config = dict(
    d_model=384,
    n_head=12,
    activation='gelu',
    rope_fraction=1.0,
    qk_norm=False,
    bias='none',
    init_std_up=0.0185,
    init_std_down=0.0,
    lr_head=0.00837,
    grad_clip=0.5,
    decay_shape='pow',
    seq_len=1024,
)
Each number is 200 + 40 x the weight over its row's rms, rounded and kept within 0 to 999. Layers, rows and columns count from 0. The size before them is the row's rms in percent of the matrix's.

# down: layer 13 MLP down (transposed), 1536x384, rms 0.199, rows 136-152, columns 192-287
# up: layer 13 MLP up, 1536x384, rms 0.166, rows 137-152, columns 192-287
down136,102,226,286,122,222,198,156,186,187,152,157,232,134,225,215,201,186,219,227,194,268,230,226,209,206,236,210,234,193,225,165,183,77,210,195,122,242,214,233,169,26,210,115,144,235,200,161,233,173,192,201,224,153,166,220,218,253,164,225,143,201,179,225,199,235,192,207,163,248,248,269,149,169,210,228,236,125,193,182,176,223,202,162,212,204,138,161,193,191,218,169,204,203,170,188,155,229
up137,094,142,220,170,240,219,201,146,168,142,162,277,173,167,203,220,238,238,211,218,170,170,227,167,184,200,213,158,193,157,204,247,183,256,267,274,239,290,169,209,175,210,193,207,205,218,188,192,131,150,154,184,228,261,233,169,207,202,191,239,130,211,206,185,248,111,210,169,212,259,215,158,153,204,202,197,190,130,183,225,234,204,220,225,242,200,220,220,217,199,183,216,202,239,169,184,128
down137,097,184,282,183,186,233,163,209,123,199,188,170,263,247,156,189,162,148,190,191,169,180,252,222,181,174,213,194,258,127,178,201,170,231,129,202,170,166,200,118,136,237,139,240,167,224,187,210,273,254,187,178,240,259,202,178,141,220,137,134,178,216,234,250,213,184,231,125,183,163,252,165,311,241,235,170,135,189,208,177,155,202,156,276,201,271,202,179,219,213,174,147,170,242,183,213,241
up138,101,224,231,237,211,205,252,209,194,184,164,166,248,175,206,194,281,236,225,248,240,209,228,247,257,209,135,216,145,228,244,190,168,174,204,212,152,162,167,159,222,139,179,170,191,228,185,279,237,210,213,166,153,260,292,207,223,190,216,207,197,290,179,225,275,198,250,224,174,207,210,232,169,181,170,128,156,216,228,204,214,254,197,201,167,151,155,195,225,178,242,293,207,170,231,284,193
down138,108,251,266,184,286,202,185,246,264,247,182,190,227,228,210,177,177,185,159,166,213,267,166,271,159,208,203,185,211,215,225,176,143,207,221,226,157,168,230,200,110,165,223,236,208,248,274,206,203,200,248,164,166,246,160,184,237,209,173,191,194,176,124,156,203,171,196,225,214,168,137,220,171,216,132,217,174,149,135,138,158,191,107,281,156,185,96,178,153,164,184,188,98,171,196,276,239
up139,100,215,225,189,189,255,200,163,172,146,183,111,199,198,211,176,281,281,221,198,207,220,150,197,215,156,157,249,213,175,247,235,196,178,215,271,274,209,168,241,216,131,179,194,188,179,170,136,154,241,240,215,172,218,165,203,279,215,242,162,164,248,171,269,143,99,182,265,210,260,210,220,135,103,147,216,194,186,264,213,192,237,201,213,187,194,88,157,196,237,154,212,245,265,256,254,144
down139,099,259,232,181,151,190,174,176,192,195,261,258,35,213,156,155,179,229,111,155,200,168,120,113,186,212,221,171,186,173,196,236,199,201,153,178,163,200,175,233,137,176,180,259,150,189,177,232,183,203,192,121,194,217,178,150,232,220,195,137,130,188,196,223,297,198,233,257,187,242,237,166,220,142,105,240,258,172,185,255,145,259,163,238,177,185,202,175,221,199,255,256,169,148,261,238,215
up140,091,204,264,157,235,157,226,270,109,245,191,224,222,128,173,251,176,192,171,210,269,212,241,221,231,240,210,158,250,134,197,263,229,164,219,209,201,216,216,134,208,148,204,240,253,162,198,178,132,226,210,183,167,123,123,287,180,226,148,162,213,197,210,151,200,209,212,200,204,256,170,171,153,172,280,282,235,224,248,169,252,220,179,195,195,103,112,152,141,221,145,255,167,217,219,262,167
down140,094,163,215,173,263,239,173,180,234,209,203,189,207,188,211,200,209,184,272,241,209,166,144,206,163,176,152,180,308,223,144,233,221,229,202,206,162,207,181,181,86,306,244,268,151,190,208,133,101,168,192,237,173,171,237,175,243,265,189,178,207,178,187,165,104,191,214,162,184,190,240,212,162,122,199,175,264,249,174,191,192,208,157,187,231,197,210,238,187,270,224,165,197,247,161,141,218
up141,100,73,276,182,161,272,138,213,205,187,174,177,214,180,192,203,247,223,124,179,213,222,191,241,157,259,170,209,214,208,194,194,156,183,204,129,233,275,254,170,213,204,180,161,143,161,227,176,229,241,223,285,232,186,258,179,167,266,197,185,182,167,189,234,239,145,253,204,210,223,249,174,169,233,164,139,196,226,194,203,231,251,130,153,132,199,198,199,179,151,122,239,237,139,273,261,147
down141,092,219,183,171,231,213,147,237,236,188,186,223,191,230,132,177,183,268,229,167,244,222,202,172,231,166,226,283,244,212,230,211,236,157,200,213,184,147,148,181,135,273,195,215,210,187,161,274,209,262,190,194,170,243,168,197,190,192,210,240,176,203,230,198,210,254,145,232,156,214,181,196,163,241,228,181,220,209,173,189,181,159,242,256,250,165,266,219,155,199,297,234,137,235,231,135,206
up142,101,164,144,171,214,193,169,286,161,163,197,241,273,162,128,221,205,142,151,191,261,226,233,170,182,156,168,218,170,231,198,212,217,234,259,205,190,157,176,173,372,238,180,121,141,189,233,180,203,180,198,189,207,177,160,240,197,226,148,205,249,135,186,210,176,175,182,179,221,146,220,232,180,235,199,168,228,169,136,243,203,253,214,169,221,163,277,169,189,182,192,191,242,231,214,145,155
down142,100,186,214,283,124,143,186,184,244,239,109,228,216,181,234,238,231,237,148,221,162,237,154,231,249,257,257,254,172,185,203,217,203,188,240,153,231,137,210,194,242,250,172,213,191,204,191,159,211,171,134,190,225,208,264,236,203,212,125,251,185,194,217,246,210,236,166,204,183,192,147,209,121,221,180,219,175,167,137,190,192,154,238,162,222,313,203,159,197,250,177,93,192,161,187,147,229
up143,096,250,199,182,234,167,163,190,241,142,188,147,188,265,208,219,224,188,199,153,148,187,170,227,181,147,210,276,220,120,294,123,96,185,226,180,136,257,157,172,220,126,220,189,214,202,218,203,191,224,260,228,190,162,198,148,160,170,240,157,146,234,205,183,187,218,237,236,140,223,244,296,178,139,206,195,210,198,261,171,180,158,190,248,190,190,203,163,248,273,189,150,205,275,195,174,139
down143,105,195,164,217,245,175,189,175,123,247,242,141,190,228,175,178,162,84,203,222,185,230,142,145,129,178,231,247,236,181,266,180,168,228,191,191,195,236,241,167,128,191,238,169,155,132,256,224,170,214,213,187,189,166,230,184,180,123,176,223,201,212,147,163,194,194,196,189,191,234,180,183,161,194,187,191,230,156,266,209,176,211,148,211,228,120,215,233,235,261,167,167,111,184,187,213,162
up144,105,243,252,311,169,124,200,117,257,307,216,235,268,255,267,177,234,169,223,218,97,184,231,212,250,187,185,251,200,194,221,119,175,183,121,228,204,201,101,196,224,169,231,219,230,206,219,180,195,196,221,286,225,249,184,186,325,172,219,146,122,169,224,165,176,174,223,210,164,214,171,208,162,176,142,137,144,224,205,207,184,156,118,187,171,306,182,240,240,222,218,247,196,220,239,248,144
down144,106,198,232,101,185,228,209,165,171,172,236,166,196,193,210,225,207,240,265,216,189,192,199,145,102,166,198,124,202,217,304,126,176,243,280,221,220,93,235,189,168,219,181,222,199,225,187,245,243,266,214,183,207,241,190,200,247,159,140,192,191,201,137,242,198,164,203,275,226,196,217,185,208,156,197,189,209,170,205,286,228,110,246,166,185,213,199,237,227,168,223,179,175,149,219,193,248
up145,093,271,165,125,216,189,261,178,227,156,176,229,113,288,147,177,209,304,161,223,219,236,177,183,73,256,213,176,213,149,225,175,204,259,228,200,272,209,191,200,179,189,191,165,241,177,272,206,245,189,211,244,182,263,182,180,167,136,224,224,232,209,254,194,214,207,220,191,187,194,214,174,179,122,144,108,137,170,212,189,265,196,232,205,156,227,186,169,215,136,183,243,167,215,219,248,110
down145,103,146,146,168,194,164,207,188,289,165,279,198,204,259,159,213,183,196,76,230,191,208,185,189,180,176,253,135,191,133,49,169,159,116,163,174,190,173,186,242,131,128,240,135,200,218,189,213,144,182,108,178,181,191,265,179,131,167,219,256,208,225,185,143,183,230,241,192,170,256,60,159,208,160,162,199,167,224,152,140,226,253,208,255,218,187,218,171,175,188,167,172,149,204,211,236,169
up146,099,180,173,181,172,236,189,188,138,243,231,180,181,207,156,164,227,227,191,131,187,208,236,220,179,229,240,232,205,168,156,281,202,157,310,176,194,184,127,192,163,226,191,266,160,151,168,204,253,195,253,149,150,211,201,272,177,220,205,153,106,151,160,227,188,125,171,249,262,197,188,166,243,190,224,225,227,176,180,247,242,209,182,215,144,258,155,243,250,149,200,199,228,295,208,202,143
down146,102,153,162,251,127,224,192,207,145,192,169,248,143,174,153,189,208,231,210,133,241,259,190,204,226,106,176,271,240,161,191,201,136,181,120,153,218,224,182,242,157,216,223,187,196,149,189,163,184,152,226,282,93,247,288,245,235,202,201,207,165,150,128,161,205,151,162,237,217,128,218,182,194,188,229,188,217,175,183,176,228,146,151,278,216,255,162,246,217,184,274,175,231,253,200,265,244
up147,099,222,269,196,168,208,136,236,126,183,207,249,191,180,238,268,218,202,180,240,174,172,146,213,139,140,201,182,251,238,171,160,179,240,189,253,230,173,158,222,226,208,204,247,267,225,233,171,164,232,278,176,173,254,162,165,204,259,257,199,235,139,255,222,226,211,243,224,158,192,195,115,279,261,254,162,183,243,252,160,139,221,149,263,180,330,142,254,236,217,263,249,175,122,198,238,190
down147,107,204,230,227,228,160,158,255,110,204,197,250,158,171,206,206,256,170,180,190,223,208,116,201,156,201,147,209,194,165,187,190,178,187,263,191,180,136,168,235,185,245,167,176,197,122,97,184,181,208,216,197,176,205,198,161,277,213,218,181,233,160,200,202,207,155,185,158,201,172,239,230,205,286,201,244,217,177,172,166,208,152,255,174,165,240,134,164,200,162,133,220,153,240,179,226,167
up148,092,177,139,254,216,225,182,159,154,176,162,217,226,240,183,151,242,285,255,195,272,224,247,182,177,201,206,224,278,196,172,262,159,176,253,160,126,230,201,177,200,198,181,197,140,198,131,211,169,251,173,211,192,217,235,181,201,144,191,263,165,142,162,218,288,136,138,180,114,194,187,236,159,148,163,186,92,168,232,148,235,190,161,212,183,120,193,240,167,272,197,193,206,247,119,216,219
down148,097,271,151,166,191,214,153,220,198,182,201,253,190,197,149,227,155,226,217,191,189,95,229,222,195,248,137,166,98,219,217,152,234,235,170,85,149,179,189,184,178,235,214,180,119,245,247,118,274,242,181,199,213,125,138,182,164,164,272,221,131,240,137,153,176,185,237,256,184,188,179,182,186,225,202,231,209,207,187,206,231,211,224,212,142,159,235,172,183,283,131,184,236,149,167,187,243
up149,100,212,146,242,273,181,205,184,184,214,155,213,241,204,228,164,168,218,191,165,223,217,126,212,203,233,133,246,239,217,144,196,199,172,205,207,223,117,140,218,202,174,248,222,108,212,184,261,215,160,289,191,167,228,276,218,165,259,164,194,297,191,201,164,227,202,187,163,130,207,191,231,209,202,175,221,248,210,225,186,209,231,227,264,162,249,171,234,215,166,232,238,168,215,246,244,175
down149,095,156,163,238,188,137,196,116,176,210,152,189,190,178,208,159,176,202,232,230,215,283,227,179,168,196,209,183,208,226,233,151,222,133,251,184,200,188,206,177,263,149,165,224,176,148,223,202,213,171,139,207,295,245,231,213,144,213,78,190,201,207,151,245,163,157,155,160,234,192,164,267,225,202,214,208,241,164,156,192,166,122,174,255,248,270,235,265,233,151,103,241,248,226,188,289,300
up150,098,186,178,279,183,188,229,160,191,168,210,180,219,62,163,209,256,194,202,253,185,227,165,245,183,181,195,222,338,216,154,209,256,140,249,217,177,201,157,207,218,154,196,195,173,190,144,221,160,250,248,233,226,225,173,198,249,177,146,173,180,177,254,265,198,231,218,139,197,235,192,173,166,181,177,190,245,266,203,227,235,196,214,238,192,245,224,190,160,167,217,179,151,187,169,264,296
down150,104,220,139,182,199,192,200,169,236,185,136,212,196,242,157,225,269,146,241,253,249,162,177,295,176,100,244,177,162,171,229,150,198,195,183,232,215,215,244,175,181,214,165,142,295,188,213,195,219,216,163,191,146,129,189,217,184,215,178,117,130,189,174,281,174,141,148,229,179,208,190,148,195,204,171,225,203,253,208,252,181,171,257,111,210,251,154,312,90,208,182,184,194,196,104,197,209
up151,095,196,235,292,277,210,243,231,311,276,154,216,236,144,180,142,210,222,219,213,194,218,165,179,186,183,213,217,216,173,147,216,234,175,191,196,273,160,205,233,200,173,187,202,261,229,209,215,208,189,242,197,233,280,174,209,121,178,197,266,203,180,189,204,260,220,114,245,166,181,176,139,172,235,183,145,231,202,243,173,169,234,176,158,204,143,166,168,238,212,327,194,137,122,143,197,214
down151,093,190,226,211,219,189,144,144,174,185,178,207,258,270,226,183,201,183,228,184,228,190,221,199,252,130,232,146,152,204,217,216,190,185,158,174,201,170,146,138,239,185,160,224,231,175,152,122,199,261,187,148,250,154,254,190,207,243,203,210,163,130,227,207,243,215,190,211,153,203,260,143,216,220,258,209,176,194,114,118,226,200,181,205,271,233,189,224,166,237,115,189,164,230,180,126,273
up152,106,195,262,213,125,231,140,263,179,195,243,154,147,315,220,281,177,219,213,246,224,194,137,223,227,236,169,199,172,123,200,222,251,242,141,167,161,199,201,236,110,263,240,173,238,236,255,230,272,263,98,119,163,238,192,189,161,215,232,256,187,163,185,265,231,137,236,163,217,190,158,221,180,143,178,206,219,221,160,169,208,253,240,219,275,242,215,304,249,198,247,199,163,198,291,216,182
down152,104,254,152,224,273,132,248,145,231,260,142,175,145,229,112,161,164,253,183,194,147,195,187,263,259,221,171,233,227,209,112,153,178,200,226,235,227,223,161,185,197,284,185,197,189,161,203,166,207,215,148,230,131,235,199,215,170,179,217,245,157,177,164,124,244,239,180,134,186,189,205,157,216,132,162,229,227,185,227,195,225,170,203,216,192,172,153,159,231,249,231,200,185,216,202,191,155